Weights of a small transformer language model.
Size: 9 layers, width 256, 2 heads of 128, MLP 1024 squared ReLU, vocabulary 512, 7.24M parameters.
Architecture: biases, tied embeddings, attention and MLP in parallel.
Training: a variant of SOAP for these matrices, 137M tokens, 4178 steps.
Each number is 500 + 40 x the weight over the matrix's rms, rounded and kept within 0 to 999. Layers, rows and columns count from 0. Numbers have three digits each.

# layer 3 MLP up, 1024x256, rms 0.148, rows 238-250, columns 0-255
525490470549603460475475441532521499500527515508457439450500485447466538520491516473483514506511481506509543413579530491526489516552563460538468464544537570454471480514494446505516440484457462502524518599515516512446536510430410588476534594501577455468508457425487389470406476553507520465531466462492534536529616468496453509547520510530509591489576586509518491549539515485550497517487445540536498510425509475529564473464488469536470471489512449461572434524543437586476439457489551459500476548476515527472493557537552564496520574498525545539430552509504551552475515444485420553436516504513507481542515439450482493465432465474514399483543486558520456579474439542546543513506529441498442573490467481480524506490540561519522496474525500517424521522405510526471499544462469
433500547504451525435479532543453595508568482473425441520506509534458519540526510524598436556496573440472491462508526486518462552452530462481484465474458456525428500401483492507526476552545519455557490439514539443462513497493450591522507504496591607572509474475479466500482504525596460491485525519463550523501524511488460531446506509541505533528485533479455549501483497493497538407501491471446438476508462509482441497530539454477457501461490523469502506572464491463520586478453516510509477509496458464549489439545523531504470445490433499467496555430514494473528452480425482455503504475476449498499432494492547599562514531502503473487567547460500534527502447511488468516511487475517529504571483468574521546495484550460533506506494483538440490469510467514462515499478555
519493436461468537442518476504483570496444510514534500473560539474523465502430467461478449515545482503493529475503536524460495570479442462511510536580582541467466474493542546459573503498473569483509544510554462513453515528503509532565474439518492461511527478451478446508485494510513546484586406500459535472499569540467511506476550444480488467434545538440526438453530489474464527511512450406525481530506430429445516481491561439569519423508498511532492490507551543465509479492528535483437497531476483507566479533472399503494473474523555528485483563546510469506471584466497426569491484508490524489421510549496474458451565489457506424482403547539517581548482587545490452438489482439517500496451526479483517536385458474524470531475442536510569532498451495456525500526455534
532570513445557540515535456451491515547541517508503515522510460473557487544492506480466544483485517574512475500496514480585480514539510487469425508484467490505463447461474473487515458540505539479552528544521464535476571523484389519522529501520575605510505506452459502504490446438533520462493488462569444548459475531528520526475527494453485519500473480457504416459541576499517516449531486469451506550482518564460530499471526502456469499469426553468526513510544540552555508495454428473474503551482492499455484496524483528471433477453564452486525548462540466490459530452497514467532588518483510493530507457512484558446463504462559562489560496537516482497508532465504548530544496480511452431493523522445498484533506494573507451497519459478511412408453522518528525477460475
457484526550522472489478480454456544487529511526541555511487549532492500446448516523463474472548559505483514502531536523518505473453444514446531523544446524517454498490481497448470432462442590444543483517452562497581510475460445490497493480545507487459455505524530464541512437525460393531521439483514503488352513519530406440530483530526497470409484468495448511520491470495532524449584511555408408522489486551435502461450465495471480513526528449498565522502599485480537463433488478528487475500569503513449525439588448486473471559468515500471508490530481453498462488467450481492464459506540463578461508495533460433505535558482471476519553493522458461559516520470516439540471529499509445526482510524486450531462523452553555566548566495425481571508552519540519495538431510
473480451527470469486556544486458427465537481447534500437462477497550479538488453522505473455556512456489480463456539537489495473522465481512485486506505479543469517491465503463531474515550499441512516552448453490479498521555525492517526537515558517511517509470520494469426522560547514535448518420488507470466455457519500528546510575512466473534451509520534517528528454476454549441494542460509523484555552514510534472438497485502512475502487491505510542499555522530510516451502519464482461474499538499537553521486500526467459484536512519502499443467497465543506571478529581519472513515529480478457486472489524569456547522503452466504490496519527534442529527518529457523516441539489419442455477508478501559460504498497494520525536517486504487497494471501493518505447494
506547431517486460480506504481549403489491544473546478442547545501474562542492474487456480492556535456492500518550583500491483497496521542434524508478558494510571549435478521508487464474535566546471570502505536523520498522505538531463469490467470521447535548562548471518429496526492484535440585504533540523502492446528532563541400487528510506504494487526458526412544511497465518534537414463488573528487478489546547515469494513525489557494443542496457471537484455555512483477433464609495451521476433454545473443520556536473480528469470460490513543608453498474586492562534485485450414492460505505518493569485485466495464514480559567534562454524437474470530518520540535496442534458460565457509556486444544476575494495462523474510514470484494568543578573472481491543520459
432437491433503468494447478467505550523468524503554473525451547452520559563532467523525582431542476482510446516551497532482518516474422508521512572519528582487546481567594472542539489405530552446500510472507512474520516519464548483466509436496460480558526542450505465475444571412455476446465483453477561529493523512522485489551468490448536539520461554404437526413499382514463525526525549519520472545513529503552512505420505533555478505554506495477458561465423520523536511451480552456459537478495483511494649450499487537474546526554443527523467456482450466410543479540469468553483510513512517465574543439559514467524467501510398422543460452521443434460448527509585501509448542485558528491526492426504516552439462499555532501557544468535478507444556516484506537483504465
494534512491492509518490485477524471574444486511472504487484495477548499491483444489490507509463564485421554440523491559509461508514507503503459400413464544551541425451484491495527477485480462499559456448526465466557504549465502494517432522503514465517504589481492481551477526460478478499541503471487507563593493530501454479501519477479500457526483447484443471455465529431489457565527536499480522481471466491481439520507478507468522568507572537455495462495519474492514473510486570500574527524515571505509500511504476535516467447477523526489534509482450503498487460542515484540434467497435512443523518468518448445467472519529509527484499472442480518527511497531456541435517505489550502477441500592486505558469491512543452530486499536496497515517479530469422453518553550
543491534488503537551499547578461497465566536496527490513491522565553484526521517543493481487516501468454494477496559501427452529528531512590490361513578511494544482497463474495458552563511484463511531519521447475492537466563530466416544439501488427551405476531481478509493518485524505465465528517515461494533509459601510484558527538520524444542490477549501452519523482516442509556502437527543458524466477514515418568507568437448546499534477437533506509519532475515489481554426435539493451521448451502436585475500479545521458517519431451533447606580447556508488505532506580480504531521498537457504546456454477488456506433454522486500521489473489498547562488557482468481466551533516609521548475540490520447411470474507499468561494460541465444509497464460528490496468462
496493513585476495536452511436497425563477560530538493511443585455509484546514495537528574492470539507412506552459534497494505478568458533478490456490543562516456466561523461590506465485470508539503420445472485526466490543518498515470521467467464479556443549467497475506469472531511493514568517629453447525478533514534517480483569514465601440492474521513516511568497493446645479490463433441503443518506517499503518561494583508518525434497565461535547525476486493511502507507539500474476495463481494468474480476539482495534467482552543452581489501525494480506532524569493543565486475460530445512517545537524547550398544534443552492474575468424446564458497459460515540497509474486494444504480449503417458527477534446476537421508508541436520507445546560460497461488398471
524574548514596521491570524553503565520544549460493513535423519513469543489526394515482446549469502489422464505492509507531459515443451503477518499496543513527448488523470462526481508560441541492543489483489560459422505471490524450402561485521447494507512512462534541459423478547499468516497495577537440427480517505530535554443517499561506530444504535467480510474490461539472514470494443505514593495546482561550476518525460510454482451479473403442494502483553487550545525499540512525416510485512501536473514487510517452513475505436533487434507509486520465466471509521475454524476498445523496437531583500492471478424455484511433531488513554485507441461482541513533477453508511532540550536471490500460448481501525486510462564519505475540466448570507481490469456521493468
446501489514456525527454525494471516520482538513491596517510487504534473504425523518462514540541463508519439536471473532519499470462534551550534477478468523525515485537492504483543581500508471448494489533486464455488512565477426505485511507475535471502427457453525467551559510534481425551560518457466515452490524486568501473534490425499479537488520547482481511510500507475546544593447575446534470426507519497563519476515507552455503578570543548483572527521485496442535451544530529475497501449521475475510470552474398517499523524477427515542487526584515513468452496465442484527528509479475580558589492441583440499498426508510505466546462449494463528546563495485533477532502461499469471513543456459516515490524535572564542525484490477437521561477535492430512473373543503
# layer 3 MLP down (transposed), 1024x256, rms 0.147, rows 238-250, columns 0-255
406507560522502516489492546501470518506443441438575446481495450516528440455522514491499489516509512470525412529552564471471431506493482500456476520501511477448523461474547508550510521454548554555532507438456496488437505542527505563464524497506502452489429506581463486484549469459467472504444558500498473510541438505443587522484478494476519449570462524503465440488494386469497512538484515495568572560532492504564449386452554478583507571511501478569479497541470455414495438502496526415576429527532435520480500549449514520501484514576596534521482486440539561562489389507519531428548501548442514494416526460508555435486447563525429469456524523502442535536476510460501500529458525449473533501523522431509493439481473458502573514491504635516590499494507485550498459552525524
498476509497464488422481518448528445456460452414429467533465523560478513555485486477507468489460459454475526525531466572439471447443558499487433444446470437507545504506514530494459572499502481465475569545435528521546545512551570499440466510562523472552498524499447530436505549497441523490543538505512461504490546494552429489478518516437542524481501551535526433560455459516502468506506471518521533519480442459461494567436449507485617459428471547595489487524450498528598497506496468579493503529500497500516462464510478444499515492513479554555490472509488518443504466532508469413565493550519509470525498537472508417457515515523512446527484540468476473453523507524533529483497478446536501477528508490447446490538494490503507581482526489493506470546525532509483534513543525
487486572512510528484509492563498534462523447520481548568443498532511561508520498542546568522463496482439507475501464512474433456553507520482563492554476503457541513462502514566522539452449515537559540484494525546495505510533448527489481516445492453511528506442476509533518526489474402472605468493442509516474448448472525562544483510567508486497566488503475540502448525536494481522551559509510451542503452492555484473446464537496526544531499548425464527495559465423548537474517464452557541527586516411472509508497507470469520486548499595454466475555520594454535514544576487437568505458588456527483516548451479517398479469578538504454527549505467518493522503559501454509443583502487503478453493529401438564489487497528504553455543490517602492538486411421469535423514533
495432421481556489510442520578465514567485519523462590470567433504505494513475498578520543567517519510503487538483510428480478502484442480503425528475514448479553527533528528417491552475477527492509498524523402505435494511535578574519490491492505481497567486445582522448481459438501547507536565514551443473536481495444501536519443501567545512494547489450546423481593493577437469501468509551506463525473458508515472512514551553496516556442453564470518434497485548523466477479476484472460440490509511546573501509483504484480476509487497494569491564448510568488526520508495505462482581456488510539520492517490555429447481487513463490547502553577501455395551403562500499447512509519488531478503473425462532487563548486524498519542511497498477532502482461463476465515478600
496541541536474455469493440545518526410531520531550501521507467456487468499563542524457468483512420490470470542473506549534497558553491540376426426514536460469517466551535407525528537530483566535450492520517509506465482557509497421463504519522512525498444545490476446552435504488481444454417449490524490423536435516526450471558444550521475440545478521515532501545506471532437495485567577503532508539461507439455498510487445641550495506467540504550507487432459509505501436509531570507491599440517491503457455481432473445468536551478546468499499464462543506485566580503538528530531495512537508524447459502477411434496534485495545508549526516525510467518529432496553538490500481585468496581507495556485427487453563587482492468487508556516553485520532533534518471494511478
557480583547485518519528487518484568522512497545564476441514479498497479484487493460528549549455484470511497464507588436484504527530562551517544457507502426458506539567542533538447478449450486548466482501494487507502555504446544537483444479531563533476507501466488462492446540501472468501494512527504488530532483442526481440485470513411501478495552534449559483457455570470510459495507451562452462461532514464489495513482493448523560503464418507502504490481476528495515507486477464518485493495508520483481529521498506488544521512444527533454542559474550510407514512494518544484526444484493502512519472523477522544522508558487527462512497541489534514527435502507514539546522510497444481437508523481513534546524535506500508585498451522551525467443538495492486504473502480
512505429490562514499484488583496491536541589479433561410544481523504475457452552503504507474519488506458506506496481470487477518545528551538517491492461543511485492515502506484526459463505467514579482487578533494495492520495519491489467491521564522586549422550504428415533516482476489498469445513506576535520528532521440477494551538509485545537552482481465446435479479441486527535463554447451454538522445463439462476469530450523521509479492472483511562474480570408514540474525559503442533514523501435491553571465479563472495467430452465500563536526462535528476435464551577453484435496500510463505414549493415559535501539460453438463493466512575552486476554535452456535508465494513498510495512456473458511411500497601497495453509525475513479484457508529497447518471495
487476441445541505489518514482574432537562513476472557471447521480511477551573442532469519519501568547524510503527551547558584460459452498462466494568517504459521547541445428423465461508572508538486500455544537518479473479502531495490452450563515433509582525548562543492500487516508499450478476543531471550542433493478496501469609515540530481499495547545487428457504427482472496483476507419476499518493548473576525489480476473502498518439510465476526448564550561578511532523529495539553521540569482541552549565500492542504481555568453457497524551500484473490479522530522496489451439530497502517524434436512479454512492536526492545519459480532487467535521525488460529515445515559583534438546485563608514513526428497473483483484525559454436415503437468491541532468507511
519546445526495439499449532614584517470498531530532494484449514476524539497490530580547494542505539467466478488507570494527479485493470452505553459495496572514593569413506444531518501393506591514437415440439493489494500557530564497456491519532502390457551462501531493502508597487548504498503526547521415503474511594579439532504529601453469537566493455509520505527503521530513471470467492532483537399479551493533502517422439473486517551487473535483573482508456529459506498544493465488508528505482482538474439432519529466518525422497471614468533459579486482519585453515477454419492487510548519444489494498526467486519435487517491454516492492408491516496450498529516545508499503484560501473484554545546522534505553507507523473568461520490533518482472530490535454509501456
455518544482466413494501481499502488535421496500579535535519416475561495527413567516511524531411422493452500497567556516566555500450513527486492539504550508498459495504417544520508478448519484561434517471537528525442456522543479555480408465486470463441419434537441422474539442524451567501543525555482474555482471540525504472519501515440592536557462530506505503508513489528526470470468509389550493516436516511440580413488529527562421458474595443485506511542479550504484561441486478525483502480505496513529448512475482516507525434465491466557508507461497497510514452509554547531536499563489526519532513538424523487614408468471529507529541515453516511492483465500537407495501462525464528473465548515472506575579564493428501506497492558579491510490503496510476510557458494
505437480448450452529532557509437426552482457526552518468503471527576496491531545461504461536471496489444522607523525470526520520404495497521474523467495477514511490526531520562502505437519501465411409505472520514566491489480404497513507563516415503491490520565489475441498524490479458573474559545474504528453481496436526420434485467436522496472476479561506499500506421485540489410511535393532493555499473502506411512540443516499515516485495545549475466580589477574377533481529501465562550450563457528537525489603502486496499471518514520513502501499436452537465529517530470474496551558506573513604452492516541508479485529478519527499506489523485567496508563540538513476531468502495461509476495455545525556455516515534469403521538551433480393442520444451407489521522493
480494474449521490503451522542552503430480487525512503485414510506552501497512534536488466544497488512504437567533487457491540457515496477483501465543473578454515502528551486554498486469500505472470480580523518536558573479536480511469461494469551482472570482533519483551551469506499529500469490429438478525516454529539483396439521498538479520513449461525537503493491503567441475507533509510538494556501523498520495465555570565553519558535519510488478550471521540525499486541484413529500525524542463482435556496481588399490500485584524502528470429411482506503501537525515523495522478537471498485550437471533522499486544473451470412494531526527448486531459499520519431504525515508412537452479466478528546507482510528512525461566528475530611579504495467481538590449535498
522437406527480506487532540501494525453501480463477465495483530499528529445473472525505477520478460486548559500530517478496500480467551434484480490482498477484487462496471502464537478485494522514514391516494485506538511517512410491498443483511509510540548492534538522485471559442531533559569485477538474539476594498559439493491429543518565469549527446518501503550500408537470449556549448526502466545530484568394513488486514482518457433532462451481513522529556566519514455482408527474494515583546543510531542511513540464488502513462486523445521461498546512473505412439499486508492405550486514499495561506414514531449481521528472538576509463468539512563457481535538507474520465529549454441539558507475447563540504450513494562534479451493464496439510498459502554555554577